{"n_layer": 13, "n_kv_head": 7, "norm_place": "pre", "positions": "learned", "init_std_down": 0.0411, "lr_head": 0.00451}
Each number is 128 + 32 x the weight over its row's rms, rounded and kept within 0 to 255. Layers, rows and columns count from 0. The size above them is the row's rms in percent of the matrix's.

# layer 8 MLP down, 448x1792, rms 0.0411, rows 166-227, columns 560-671
size [ 98  97 100 101  99  97 103 100 102 100 101  98 101  99  99 100  98  98 101 102  98  99  99 104  97 100 106  95 101 102  98  99 102 100 103 100  97  98 103 103 100  99 100 104 103 106  99 106 100  98 102 101  97 102 100  99  99  99 102  98  96  99]
[[161 181 170 121 108 113 142  60 136 201  94 125  66  97 111 108 157  79 162  67  67  76 138 104 147  86  82 142  73 106 105 127 126  97  73 133 138 137 201  66  63 149 109 110 128 179  91  87 147 128 166 112 141 128 130 127 120 119 184 116 132 143 112 148 191 174  88 179  91 114 111 133 109 119 140 143 129 170 146 149 207 154 145  35 129 157 159 106 127 127 152 110 156  94  85  83 182 131  86  68 122 135 120 123 102 127 148 167 128 131 113 119]
 [117 190 172  89 154 135 172  52 207 106  92 157 175 150 171 157 139 147 173 129 177 107 129  82 169 103  64  80  90 129 119 148  84 193 145 152 143 162 132 156 156 117  91  81 165 125  92 139 132  99 163 135 102 133 176 145  60  85 149 117 153 158 162 125 191 119 128 152 131 122 160  91 117 107  85  98 159 108 153 148 106 145 206  85 131 155  99 158 163 123  88 124 136 115 147 126 179 118 150  64 174 117  92 145 154 120 163 169 151 183 168  79]
 [ 57 148 102 110 144 134 160 162 122 146 113 135 185 143 145 127  99  74 115 161 142 159 124 128 156 198 162 146  91 128 103 138 128 199  92 139 142  78 135 142 159 155 108 148 173 228 164 189  67 117 153 118 144 131 148 164  89 135 160 134 111 109 153 112 105 105 159  79 145 146 158 154 136 146 124 162 100 114 158 101 135 126 120  88 113 135 134 109  55 159  83 128 176  47 114 117  90  88 134 166 119  71 167  90 112 194 141 118 145  90 167  74]
 [103 196  64 175 148 109 197 100  89  96  84  95 170 131 129 158 121 116 144 115 144 162 127  90 149 104 181 154  84 123 107 176 135 152 105 100 102 134 110 157 222 127 133 137 118 115 149 168 115 162 155  93 155 142 107 161  98 143 145 106 108 141  77 192 128 133 139 111 104 115  94 135 103 117 125 127 163 127 164  79  88 187  89  67 105 122  89 130 104 173 114 130 142 126  79  79 120 112 179 118 110 174  99 116  82 138 115 154 255 112 208 142]
 [123 113 116 108 124 108 159 122 134 131 158 114 120 170  80 121 110 164 141 131 108  86 118 129 142 121  64 130 111 160 110 161 128  85 182 158 161 114 102 141 145  50 161 109  75  64 145 134 139 149 111  99 150 173 113 143  87 110 131 133 178 153 156  81 131 116 132 146 144 142 120 134  82 122  76 139  64 110 106 107 136 118 138  70 161 107 113 148 155 118 145 191  76 126 136 131 153 151  75 154 150 120 118 144  99  86 142 135 156 105  91 165]
 [113 114 156  78 193  88 120  82 134 133 155  99 142 143 157 102 132 137  69 135 139 148  94 149 141 100 133 101  96 125  96  64 130 164 156 164 160  86 172 114 166 127 159 112 148 122 106 142 125 137 147 176 177 128 131 156 157 122  96  52 117  98 117 110 175  79 172 178 131  98 103 100 161  96 174 113 178 155 108 183 137 100 102 114 111 163 111 110 120 191 138 123 173  98 147 110 122 178 115 109 152 110 150  96 133 108 114 156 166  95 112 130]
 [167 159 153 127  90 126 120  94  82 109 123  63 115 160  62 146  89 152 154 139 142  98  88  70  88 122 135 167  99 115 117 133 180  96 137  70 113 146 119 114 102 194  85 108 132 186  99 140 176 151 172 112 105  80 138 114 124 128  91 135 146 179  91  89  64  92 125  97 124 134 123 139 111  72 148  60  80 145 121 110 206 161 164 119 125 169 142 133 117 164  68 107 157 166  95 184 113 142 107 151 101  83 151  75 141 158 160 157 111 158 116  72]
 [ 63 129 135 100 110 157  73 158 118 127 165  98 131 110 117 138  99 102 156  87 155 120 202 138 134 142 106 132 111  79  73 177 126 103 156  67  88  84 100 125 146 122 155  85  79 127 134 190 146 149 106 131  74 153 140 101 155 116 142 151 148  85 124 172 142 131 106 142  58 103 138 133  96 198 152  97  91 150  98  95 101 209 113  85 162 164 133 175 130 158 130 136 105 164  75 111 168 151 103 128 142 148 169 172 132 132 185 126 108 127 146 149]
 [166  97 109 131 167 141 127 115 136 136  92  92  64  55 116  99 115 141 125 100  50 137  51 130  95 108  94 158 107 132 124 123 115  88 114  99 154 104 106 143  75 168 174 161 180 137 181 147  80 135 102  83 111 122 153  74 104 118 133 134 150 137 122 166 136 173 117 114  92 162 141 138  99 144  88 196 146 140 119  91 102  84 141 121  72 113 125 191  75 116  63 118 165 113 174 127 154 120 159 155  89 129 137 153  79 112 149 149  89 132  49 140]
 [151 151 114 172 133 188 126  63  85 118  95 120 111 133 108 123 113 132 138 173 166 139  96 102 107 127 162 143 109 140 146 148 113 165 156  90 142 191 134 134 106 142  77 168 136 106  87  89 124 105 144  85  54 124 144 135 161 165 131 116 143  99  91 140 111  81 124  77 155  96 106 133 141 192 176 156 163 117 159  81 157 121 125 162 145 145 101 154 114 169 118  77 100  99 109 149 123  87 177 122  93 186 107  58 125 125  97 196  99 168  89 133]
 [162 115  91 106  87  88 149 118  81  86 167 147 118 124 161 125 108  90 100 116  71 165 139 147 137 125 103 111 145 176  87 153  40 173 150  67 175 105 199 100  82 180 138 185 127 120 126  86 147 143 126 115 127 139 177 127 120 146 108  90 141 116 156 108 115 111 110 182 124  35 143  76 124 130 144 147 197 122  90 155 117  86 127 157 116 166  84 134 112 139  80 223  86 149 115 139 118  84  95 135 106 124 134  88 109  68 145 126 137 172 100 156]
 [131 114 118 164 183 142 137 207 111  92 107 123  48 142 150 124 155 125 154  73 142  95  86 144  79  86 118 102 120 141 161 101  74  72 108 124 135 152 147 113  54 172 108 214 125 117 127  77 137 152 133 131 110 114 121 132  92 144 148 115 166 150 124 143 115 142  34 138 124 115 163 104  65 123  47  94 108 104 131  57 103 132 137 105 134 133 129 158 108 113 138 138  97  26 145 130 157 161 144 132 134 113 145 119 159 152  78 139 142 108 145 114]
 [ 35  74 153 138 125 125 113  81  96 134 135 101 112 115  93  91  92 133 124 128 112 150 165 159 213  96  41 122 156 188 110  97 167 199  95  85 122  70 124 113 116 152 132 139 101 168 168 109 147 130 161 123 150 127 136 124 118 103 118  97 129 130  90 171 165 147 139 101 174 177 144 129 142 149 150 110 115  46 164 106 130 150 187 166 149 129 104 134 138 161 165  87 186 101  73 172 158 157 115 161 105 143 137 132  74  77 115  53 120 134 154 160]
 [163 104 152  42  63 134 174  90 106 182  92  71 140 167 117 147 129  86  95 156  75 162 115 143 158 108 133 145 178 196 142 222 138  65  80 151 127 141  51 129  27 163 142 151 115  99 129  80 125  99 122  86 147 111  80 130 123 187 106 105 153 133 148 142 116  73 142 167 147 137 178 154 188 110 108 125  77 147 147 150 140 143 179 133 152  83 101 161  74  92 103  61 143  73 183 109 129  96 122 151 145 151  79 110 155 137 136 136 116 129 105 145]
 [151 107 105 149  92 156 144 165 112 124  88 136 124 172  85 131 104 159 138 143 121  89 122  89 206 126 144  78 159 180 101 135 153 109  96 166  81  90 118 144 154 152  65 165 116 118 157 175  80 102  98  85 130 189  92 159 116  60  82 124  99  83 149 104  97 137 111  89 141  73 107  97  94 109 129 157 138 133 123 110 103 149 151 124 118  71 145 106 121  99 114 197 152  95 124 121  89 133 151 171  86 143 139 136  70 112 153 112 153 142 137 140]
 [101 144  99 108 147  91 152 141 172 141 126  97  83 130 164 147 158 189  97 133 120 138 100 181 119 103 178 165  92 125 117  64 137 103 152  73 152 120 140 143  75 160 135 122 143 126 144 131 182 111 145 126 134  68 117 154 109  48 136 116 103  78 165 110 126  77 128 114  62  97 130 154 160 158 161 147 154 125 110  90 136 128 124  83 107 109  89 177 101 121 138 121 140 117 163 142 102 149 147 167 133 121 107 104  90 108 108 147 111  99 174  90]
 [ 89 129 132  97 149 108  92  85 115 105 162 113  86 146 137 114  63 149 132 160  29 124 122  91 103 223 165 124 102 174 119 102 127 119 160 182  95 117 106 154 107  68 125 134 120 127 153 130  74 136 115 198  83 136 115 133 113 145 131  73 110 145 161 167 186 126  98 182 149 178  92 115 177 113 125 137 102 122 123 179 115 112 158 202 101 178 126 132 156 131  63 168 106 106 117  91 149  81 135 104 208 119 116 148 125 134 151 137  79 138 192 160]
 [119 117 136  76 102 108 113 151 106  98  83 112 144 111 114 140 117 140 111 119 116  88 109  92 120 178 148 107 133 137 129 110 110 179 119 154 114 145 157 111  86 105  56 119 112 132 133  74 120  91  77 126  91 100 122 183 143 159 105 159 165 139 133 146 162 125  97 152 116 175 195  70  76  86 107 142 153 174 122  64 109 111 134 121 124 181 186 134 126  80 152  88  93 199 131  83  97 116 117 105 135 115 178 125 142 125 147  63 130 121 105 171]
 [ 74 128 137 132 137 132  94 113 120 148 136 119 109 167 164 129 137 137 140 187 119 158 130 111 139 110 120 118 154  86  99 135 181 114 128  92 125 156 165 138 153 109 110  74 121  80  62 118 172  75 223 117 123  85 120 145 149 163 146 142 177 142 114  74 169  88 182 124  88 130 146 118 107 164 162 119 130  79 171  54  87 132 151  59 138 208 115 113 112 174 195  99 130  85 132 140 118 144 190 134  87 100 169 125  55 145 112 105  98 156 161 119]
 [124 115  61 169 159 115 150 165  80  71 107 117 150 125  59 151 142 153 140  90  85 108  74 135 132  90  84 115  75 109 131  47 107 139 162 155 139 105 166 142 168 156 166 119 115  66 175  61 116  91 151 168 121 139 116  91 126 118 119 115 101 123 132 149 109 107 112 102 151 115 130 160 198 103 118 152 167  96 148 125 106 119 187 109 132 153  87  77  69 139 111 170 118 113 146 122 143  92 148 152 142  81  92 147  65 145 111 116 136 158 105 171]
 [155 150  97 107  76 108 124 118 140  85 102  95 113 170  90 149 133 118 145 126 111 151 130 131 163 145 103 173  90 184 117 134 131 122 107 145 150 138  85 121  98 168 161 160 106 104 149 112 142 124 113 143 132  95 146 116 151 149 127 173 105 111 115 122  97  96 104 114  90  69  87  95 146 110 146 138 157 139 132 103 149 146 112 169 129 120 136 110 155 141 134 135 145 100 157  95 129 183 169 128  90 180 170 179  99 118 110 151 132  98 115 131]
 [158 134 120 107 126 146 121 155 121 158 158 153 189 178 109 117  92  78 109 123 130 107 146  47 129  91 207 120 146 159  94 154 127 153 179 158 148 159 152  91  91  74 120 118 130 152 115 111 185 125 118 137 148 162  95 134 131 153  97  87 113 135 152 105 105 134 132 129 120 205 109 125 168 101 161  88  72 112  93 117 132 117 181 141 164 152 159 132 111 128 124 104 151 155 161 141 137 107 110  94  85 111 139 118 125 134 129 133  95 158 119  72]
 [129 124 139 104 154 113 113 142 159 134 223  99 104  39 140 123  94 138 116 113 124 122 113 124 121  91 120 121 174 187 144  67 163 149 200 111 151  86 103  50 129 143  99  99 108 128 135 119 199  73 128 181 119 141  67 131 132 145 114 155  89 101  97  86 142 115 147 152 100  71 117 116 141 170  97 137  54 139 108 159 181  95 165  77 127 132 159 174  80  96 150 136 131 152 132 134 103 188 162 131 104 126 131 151 168 136 118 128 204 145 161  62]
 [172  97 138 144 116 110 175 152  54 147  86 150 132 163 188 164 101 153 140  87  81  95 141 101 100  77 140 134 136  67 157 150  84 161 163 105 138 113 131 150 148  89 158  97 106 221  80 125 146  98 131 168 140  80 128 110 141 186 135  78 169 102 211 142 148  46 139 110  66  85 139 108 120 115 139 163 127 111  69 147 130 114 118 160 133 144  70 129 104  76 100 113  99 138 151 156  89  91 118 102 153  50 101  96 156 173 141 132 138  94 118 123]
 [ 83 134 167 163 129 130  79 148 121 147  90 178 121 123 152 134 123 153 150 110  93 124  83  64 182  46  99  66 107 127 124 109  89  94 102 158 163 116 156  73 120  97 128 100 192 143 123 150 139 130 118 117 116  97  93 109 134 193 121 130 139  60 130 146  90 124  72 102 111 121  52 142 157 120 165 155 169 140 126 174 101  96 112  80 154 108 117 127 116 148 109  91 186 111 192 149  94 112 133  99 124 104 143 144 154 168 139 127 137  94 180 143]
 [153 124 132 109 142 177 144  95 122 174 100 117 169 156 130 187 129  98  92 143  90  86 148 106 163 189 150 143 128 184 156 125 154 136 177 112  45 175 150 146 169 185 142  90 105 198  79 128  76 118 146 149 103 123 155  77 104  91 155 117 120 149  99 150 107  97 150 127 176  61 123 125 108 131 124 110 102 119 106 106 123 102 182 198 134 149 139  75 130 101 147 215  90 127 133 134 166  83 142  75 117  80 131 152 114 183 166 154 137 112 100 147]
 [176 125 118 184 143 132 139 148 110 127 127 160 131 100 152 129 110  88 121 102 217  95  71 106 127 100  98 164 136 138 139 140 121 144 191 142  57 133 124 147 115 127 110 171 136 133 108 115 155 126 164 191 141 148  89  50 130 140 180  27 122 126 170 137 151 152 104 130 106 140 121  95 129  90 135 132  93 175 120  85 114 140 146 179 151 154 163  93 176 140 173 149  99 101 125 182 213 180 115 142 141 103 110 153 149 132 119 146 179 154 120 109]
 [131  69 143 134 141 194  66 173 163 156 135 125  56 106 139 136 134 167 108 169 134 151  66 141 125 125 195 186 123 181 132 109 122 118 191 151 128 136 134 109 167 152 141 118 151 109 163 128 104  45 123 107 121 112 104 142 153 143 102  82  80 143 106  89  82 135  79 146 127 114 123 123 116  92 242 121 104 133 100  77 117 153 139 166 139 125  79 132 124 119 108 128 155 118  91 106 209 143 183 105  92  94 114 125 176 142 129  93 144 131 146 169]
 [146 127 153 109 130 108 132 176 164 153  52 187 123 136 143 199 122 147 169 128 178 151 102 153  67 117 108 116 108 162 126 107  95  96 137  75 122 108  94 179 116  94 129 121 101  97 186 179 211  82 178 148 153 138  34 109 123 114  75  91 146 181 131 109  68 156 136 164 131 163  92 124 125 175  88 108 104 164 110  40 165  99 133 159 152 126 111  99 109 105 169 119 108 124 158 155 134 113 130 184 134 113  83 113  93 151 182  83 187 144 146  62]
 [130 155 181 211 176 140 143 141 117 117 186 103 126  77 140 128 166 168 160 174 159  96 161 140 152 113 197 119 118 126  69 169 111 117 169 129 121  94 137 103 154 152 128 121 165 112  66 175 193 128  58 152  69 110  63 161 151 158 101 140 104 148  78 176  85 126 138 123 154  96  77  75  82 154 146 142 136 108 121 111  85 134 146 221 103 109 122 144 153 126 147 105 105 121 105 120 136 102 156 170 125 136 114 104 175  57 162 174 164 115  98  79]
 [106 116 165  76 121 149 160 117 154  62  91 111 187 177 163  59 185 164 135  85 156 159 109 161 124  84 148  84 107 129  81 157 118 121 144 127 126  83 153 139 100 122 139 132 118  86 123 141 145  81 145 134 151 129 138 183  40 130 139  93 132 142 104 164 130  60 117 170 108 104 109 128 106 153 119 139 128 152 157  59 121 131 132 109 105 169 154 136 101 114 139 147  85 151 157 136 135 132 133 120 179  86 172 116 119 144 120 141 174 168 139 105]
 [183  62 148 116 105 135 119 121  91  99  75 147 156  93 139 153 141 144 114 149 158 107 141 115 123 102 138 138 131 108 167  93 103 108 145 152 109 179 159 171 163 149 141 145 122 158 135 104  91 117 130 119 132 182 134 131 141 144 118  70 149 146  71 118  59  99 128 158  78 161  73 167 133 134 145 172 117 117 126 138 107 125 105 101 108 116 140 129 132 170  96  94 153 112  83  65 177 130 139 114 152 150  94  83  85  91  90 146 119  87 175 161]
 [ 84 156 103 169 159 122 119  99 131 173  93 136 135 132 136  73 124 146 118  88 101 134 134  85 179 138  99 149 142 166 132 115 110 102 109 153  85 184  80 162 112 158 116 163 136 128 159 157  88  62 123 109  99  80 106 131  98 122 174  73 114 152 112 119 111 122 158 105  63  68 153 144 122 181 195 159 185 122 136 165  91 193 145 176 188 101 110 121 139 138 134  86 139  59  92 105 159  58  98  96 160 185 113 110  92 138 182 169  90 128 112 104]
 [ 52 128 149 156 119 145  66 137 167 138  92  88 169 148 151 132 111 147  98 128 166 139 158 117 161 102 144 135 117 196  98 150 181 101 161 132 122 101  84 143 123 156 151 148  80 154 182 133 116  75  97 118 163 106 140  90  91 121 149 137 141 160 168 112 106 163 141 122 181 109 126 139 133 107 108  79 114 125 152 139 135  96 121 101  85  83 139 143 147  99 114  99 140  94 126 108  85  75 135 118 135 158  98 115  72 128 138 144  49 164 137  80]
 [180 115 160  87 127 139 131 144  79 129 189 124 111 164 179 134  87  95 132 170 151 114 105 120 177  79 132 144 114 144  79  96 128 125 167 113 130 126 169 124 124 211 155 106 128 105  94 105 170 127  83 128 110 178 137 127 112  65 143 139 181 135 109  94 166 153 192 153 134 197 166 142  98 119 136 129  98  89 101  80 161 134 149 149 164 115 120 152 102  94 135 119 153 133 119 149 162 143 197 119 145  98  74 172 138  92 158 167 142 174 148 171]
 [145 117 154 104 117 147 141 141 102 171  91 135 128 140 178 134 121 130  99 147 141 153 150  58 122 145 120 116  79 142 156 121  96  93 143 169 100 152 101 126  81 196  73 158  86 139  96  88  81 125 117  84 131 156 140 107 101 105 150 171 138 138 115  96 107  65 127 126 104 149  66 161 127 114  71  30 106 119 112 122  87 184 173 136 119 167 102 118 121 118 155  58 106  75 131 154 129 185 102 106  76 106  43 193 136 151 110 157 146 129 142 119]
 [116 145 168 112 155 152 114 133 126 150 146  84 137  91 167 128 181 184 171 184 149 153 160 123 146 111 137 142 119  91 112 150 143 117 132 149 174 143 105 131 151  40 119 145 135 114  75 142 115 114  76  95 156 151 106 109 131 178  59 197 177 121 140 160 133 120 126  80 169 144 107  90 110 145 131 181  76 159 107 114  90  95  93 157 122 170 123 107  88 137 111 159 212 137 132 115 149 135 156 118 154 134 185 127 107 217 136 116  86  77 112 147]
 [142 139  81  88 155  92 114 129 145 124 110  76 126 150 101 168 142  78 151 118 134 118 183 126 118 115  83 137 110  95 156  80 122 192  82 127 170 131 119 141 128  93 148 145  80  96  65 175 127 217  97  58 111 167 194  93  82  64 170 171  88  84 158 121 127 172 128 110  89  39 161 118 103 173 111 103 130 146 109 148 153 136 175 137 110 127 170 151 135  95 169 100  89  91 128  68 101 115 115 102  91 144 154 150 113 143 119 166 111 139 103  91]
 [136 161 120 138 206 148  84 158 177 168 132 180 129 103 121 106 133 188  90 164 179 145  70 107 117  98 131 146 102 122 138 146 169 186  94 114 170 135 135 101 157 118 114  76 108 190  94 175 138 103 141  48  67 167 180 120  89  91  76 122 133 145 103 120 109 120 141 164 159 180 106 138 153 159 145 128 181 151 114 125 184 151 119 125 174 149 147 113 114 113 171 161 164 117 139 165 146 121  48  81  60  99  71 173  81  78 104 157  70 119 161 122]
 [108 123 132 188 136  96  90 123 125 119 132 142  89 159 109 134  93 155  76 164 192 147 125  87 118 150 134 170 104 105 125 126 144 117 172 158 133 135 122 121 169 142 118  81 102 141 127 154 103 143 134 151 114 150 100  83  81 124 112 118  86 141  91 152  62  97 152  86  90 124 149 122 113 155 149 154 118  72 138  89 117 126 151 158 134 167  99 165  98 129 105 137 183 153 191 197  80 148 111 113 111 134 103 138  80 146  93 132 122 131 125 170]
 [126 100 171 124 142 170 173 171 111  78 102  96 135 143 155 139 107 127 118 178 111 145  90  50 165 140  82 120 101 178 121 171 102  77 150 145 143  75 121  99  57 136 124 125 173 185 100 128 150 142 132  91 158 103 125 103 121 135 153 133 148 155  92  78 117 116 186 111 190 142 188  55 109 119 106 143 192 105 109  77 138 125 169  86 142 119 152 166 149 198  78 143 122 148 116 123 135  77 139 145 164 136 126 157 157 137 190 146 130 112  95 142]
 [176  75  65 140 140 194  91 135 152 172  73 108 125 145 137 147  86 157 122 125  96  84 153 117  90 112 150 101 156 151 134 116 100  93 206 128 123 150 151 127 109 104 134 117 115 100 149 169 121 125 115 139  75 142 103 133 126 116 127 194  68 112 131 113 117 149 109 160 193 134 124 176 149 160 128 173  98 110 184 130 118 142  83  99 141 150 107 166 169 114  92  31 149 160  67  52 114 163 145 127 105 101 130 134 147 120 116 133  89 169 175 147]
 [131 120 166  89  71 162  94 117 148 123 150  40 166 115 170 164 105 137 110  76 114 162 160 156  96 117 136 103  85 154 144 135  99 191 149 140 105 123 109 102 146 112 101 123 165 131  66  97 129 109  53  87 108 141  94  91 167 118 127 159 189 149  65  76 159 110 118 164 141 135 131 116 156 162 135 112  90 121 131 148 154 118 120  90 126 189  92 122 146 136 127  88 147  75 119 169  88 109 133 127 159 147  42 129 146  90 117 103  94  97  86 201]
 [136 153 113 155 125  87 119 134 120 113 120 124 112 100  87  84 126  71 109 118  53 207 105 145  99 182 120 140 138 208  86 122 104 149 118  74 154 125 144  81  91 115 192 114 162 110 113  46  77 130 126 121  23  81 203 105 131  54  70 164  36 174  91 130  83 140 143  70 131 133  96 121 101 100  99 139 113 152  70 152 107  91 102 199 149 108 169 140 123  88  83  90 105 177 120  75 111 156 121 147 145 134 121 135  92  75 122 132 117 114 102  66]
 [159 159 138 101 131 121 147 107 112 121 146 120  66 101 127 185 135 162 109  90 149 128 130  70 148 119 134 153 141 142 174 144 120 126 111 168 143 199 181 142 151 167 215 114 144 145  97 106 122 119 105 220  89 110 159 145 103 177  94  96 140  86 141 134 140 141 152 114 121 166  79 135 137 128 109 116 118 135 141 104  69 163 170 127 139 104 130 122 106 146  88 132  84  61  97 112 159  99 150 107 121 110  74 103 122 132  98 147 130 184 170 144]
 [125 132 121 130 104 117 141 147 132  67 124 113 125 150 112 139 108  85 149 137 126 130 182  75  82 148  53  76  84  90 142 124  66 121 101 161 113 131 109  88 196 157 121 150 150 119 173 146 126 131 162 145  94 151 138 166 118 139 122 121 101  86 111 123 173 116 161  49 152  97  99 185 123 170 157 179 133 136  80 115 152 130 104 141  98 175 166 141 140 139 161 158 157 124 106 115  59  71 102 126  99 147 107 133 160 116 131 160  88 112 114 115]
 [178  45 146  74 131 138 123 147 114 159 110  74 208 107 149 152 110  94 122 182 178 137 139 176 162  96 125 168 131 144  89 114 133 138 130  86 164  69 124 113 138 128 146 167 120 143 177 138 124 144 158 182 131 126  89 128 114 177 147  61 190 137  98  68  81 128 172 128  72 108  92 172  59  87 110 102 103 122 102 130 171 157 158 128 149  79  78  97 140 112 104 131 113 103 165  91 107 100 157 190 109 145 105 120 149 126  88 120 106 184 159 138]
 [130  97 146  78 126 159 112 136 147 105  88 120  42 178 148  83 139 160  70 118 117 160 143 114 146 150 127  84 116 131 124 160 153 116 161 139 113  67 186  72 159 135 118  70 147 143 131 154 188 153 172 136  93 135 145 126  74  88 140 128 153 131 100 154 131 107 121  90 118  97  88 144 119  62 113 141  86 175 120  86 126  49 162 144 161  70 165  98 119 108 180 157 107 118 107 122 168 154 137 104 132  92 155 105 142  52 133 199 115  96 118 163]
 [158  57 118 196  95 128 152 153 167 142 148 135 173 133  82 107 125 140 129  74 118 148 108 124 139 133 193 140 158 144 167 127 123 177 132 137 119 104  97 129 144  89 172 165 101 101  82 114 108 154  55 112 123 131 167 132  89 124 150  61  99 133 172 155  79 136  69 178  97 227 110  85 154 112  86 105 139 134 140 159 131 192 153 134 174 120 130 104 120 122 130 154 212 165 108 149 126 130 137 121  63 111 116  97 188 136 102 117  97 170 159 126]
 [170  98 136 124 120  74 118 143 117  76  73 183 223  68 112 125 162  96 111 125  98  92 145  81 145 136 165  85 162 227 151 184  93 125  89  53 168 112 139 147 155 104 130 133 136  99 122  47  93 141 129  92 172 169 141 144  83 120 162 188 105 147  62 162 190 163  96  98 138 131 101 148 123 112 162 138 190 140 128 129 164  40 126 154 179 177 149 118 123 102 113 123 161 204 140  67 126 150 132 167 181 166  65 176  81  63  50 100  79 118 151  77]
 [119 200 143 101 158 103 153  80 139  78 115 130 139 134 166 108 159 165 161 134 128 170 124 193 119  76  95 104 138 193  90 122 104 131  86  86 128 138 123 124 107 130 172 151  99 124 128 152 132  90 103 110 122 146 147  86 156 146 113 122 135 124 101 102 156 133 133 110 129 129 110 164  45  96 111 132 166 198 158 106 126  82 150  85 100  97 168 130 187  95 145  98 114 136 148 212  65 136 181 135 138 168 177 150 116 158 133 126 163 121 117 110]
 [106  79 102 123  45 114  68  90 172 104 112  98 137 111 178  51 130 162 125 141 118 186 197 133 118 153 173 165 121 134 122 103 138 126 171 123  78 113 112  95  99  90 158  72  97 191  87 100 115 154 175 115  88 155 101 115  84 128 170 115 140  78 136  93  76 129 140 174  59 102 119  20 109 122 138 155 137 185 170  84 106 171 150 131 130 137 125 149 108 142 104 162 101 113 115 106 115  73 109  88 151 199 154 105  84 141 141 119 111 108  55 109]
 [ 87  94 174 148 107 109 224 154 172 174 181 155 145 157 177 152 113 109 134 145 107 170 105 123  85 152  62  84 151 144 183 187 133 135 131  90 152 128 165  87 159 173 102  79 126  92 127 119  99 157 147 150 182  77 129 110  71 107 104  94 196 119 118 142 130 145 143 165 133 152 173  98 124 148 167 123 142 108  96  70 102 135 120 144 149 123 123 119 125 104 141 115 139 148 121 167 168 143 122 199 138 135 122 162  85  88 170 151  58 184 121  94]
 [114 108  77 159 152 131 131 154 133 128  72 167 140 119  85 165 112 130 160 138 129 144 161  98 126 124 102 171 123 140 109  94 123 124 191 107 146  91 131 110 234 147 138 193 178  97 225 170  67  69  73 184  61 160  91 102 116 105 135 129 110 132 148 150  98 107 127  41 150  77 131 156 100 143 132 110  95  92 136 152 182  70 163 143 136 168 130 111 102 121 116 144 187 152 124 154 148 109  68  99  95 152 107 113 127  64  69  37 160 110 101 185]
 [122  52 138 101 188  73 112 140 145 105 115  84 130 143 119 126 152  97 128 102 114 148 102  86 159 155 160 122 137  83 112 233 116  89  43 149 100 134 146 110 140 119  97 160  94 195 116 109 191 118  85 108  88 162 159 118 106 152 113  92 135 173  97  57 113 133  98  93 140 166 134 140 147 126 158 127 127 155 116 153 159  95 107 106 141 205 138 183 109 126 136 163 125 138  88 115 162 104 145 176 103 130 184 112 122 156 135 154  93 142 126 132]
 [ 72 118 143  85  83  87  91 121 119 135  38 104 144 135 143 147 110 145 108 129 147  69 112 120 145 112 126  77 160 142  50  53 123 105 106  83 165 155 185  92 155 138  62 112 154 119 148 154  90  98 133 117 101 158  62 113 108 102 110 116 115 185 106 191  84 109 128 120  82  53  96  90 172 146 126  66 143 138 120 121 100 131  81 138 162 164 179 161 117 138  91 131  84 130 154 155 132 109 169 138 102 178 146  95 110 100 115  85 152 135 148 142]
 [124 147 142 143 135 162 139 183  77 105 147 145  86 135 185 119 111 118  96 130 114 119 106 157 155 121 106 114  98  87 110  53 151  68  88 136 128 146 161  75  97 115 136  97 123 119  61 125 108  81 118  97 120 135 142 100 119 137 117 128 125 165 136 111  83 162 151 110 129  84 102 127  43 119 141 140 167 175 143 115 117 139 105 128 104 108 131  87 123 122 124 127 122  86 136 159 125 166 149  55  14 119 142 117 136 151 112  91 122 149  95 174]
 [ 92  77 109 179 156 124 131 179 137  79 150 113 112 109 123 109 143 148  82 121 142 102 147 128 134 139 135 156 151  72  92 111  82 114 137 168 122  78  76 156 139 158  98 171 159 135 143 117 122 122 187 124 118 134  92  97 184 151 181 108 119 136 197 125 102 119 131 135 107 166 134 153 152 106  86 103  97 111 104 140 134 117  75 172  78 137 140 122  66 130 127 107 166  87 154 178 130 181 107 129 123 132 165  48 151 194 137 114 122 119 135 133]
 [181 128 104  94 187  61 147 113 136 106 132 107 141 184  92 145 167 162 128  79 105 135  91 149 130 113  67  94 135 120 114 134 128 112 102  96 137  90 130 136 135 106 127 140 126  96 118  95 192 158 117 133 126 120 121  61 115  93 183 168 101 152 110  25 136 166 106 164 129  90 117 163  96  71 128 170 145 140 152 200 109 151 166 150 186 103 162 166 137 145 196 136 176 124 116 106 131 130  44 105 167 124  92 106 118 184 164 140  73  66 135 150]
 [115  87 125 131 117  92 120 149 121  67  89 107  87 116 102 108 142  37 156 116 130  86 179 132  91  99 128 165 174 164 145 140 134 108 134  64 215 105  69 128 108 118 155 123 152 123 144 182 101 116 172 150  80  78 113 113 126  86 132 100  54 178 127 118 192 160  97 118 162  81  85 122 112 173 128 143 107 135 175 112 127  78 141 173 156  59 110 198 128 126 130 184 153 121 122 116  85 140 112 111 116 136 103 168 128  90 110 136 104 172 108 132]
 [104 105 132  91 117 118  93 158 135 172 103 122 130 138 107 115 123 111 147 198 164 128 144 142 141 135 137 119 159 109 118 109 152 111 184 144  64  89 104 150  51  88  90  92 130 142 161 103 123 136 101 179 113 108 155 132 124  96 120  51  77 142 114 126 146 112 158 141  77 167 128 107 102 114 116 142  82 116  96 112 122 155 122 125 123 139  78 161 212  56 107 144 118 120 156  80 109 162 147  64 103  84 139  81  71 158 144 136 172  54 144 126]
 [135 150 110 143 163 125 129 135 111 108 152 168 147 136 140 126 129 118  96 119 158  84 128 166 129 108 116 184 126 150 146 125 141 120 180 139 104 113  93 134  48 105 162 115 145 135 172  87 178 147 155 107  68 163 106  76 112 130 147 102 104 159  80 179 180 141  85  72 101 139 135 142 101 125  63  82 143 163 120 157 116 156  80  93 106 117 154 103 166 103  86  95 209 148 149 124  93 139  93 166 136 105 154 163 160 129 143 118  90 151  61  94]]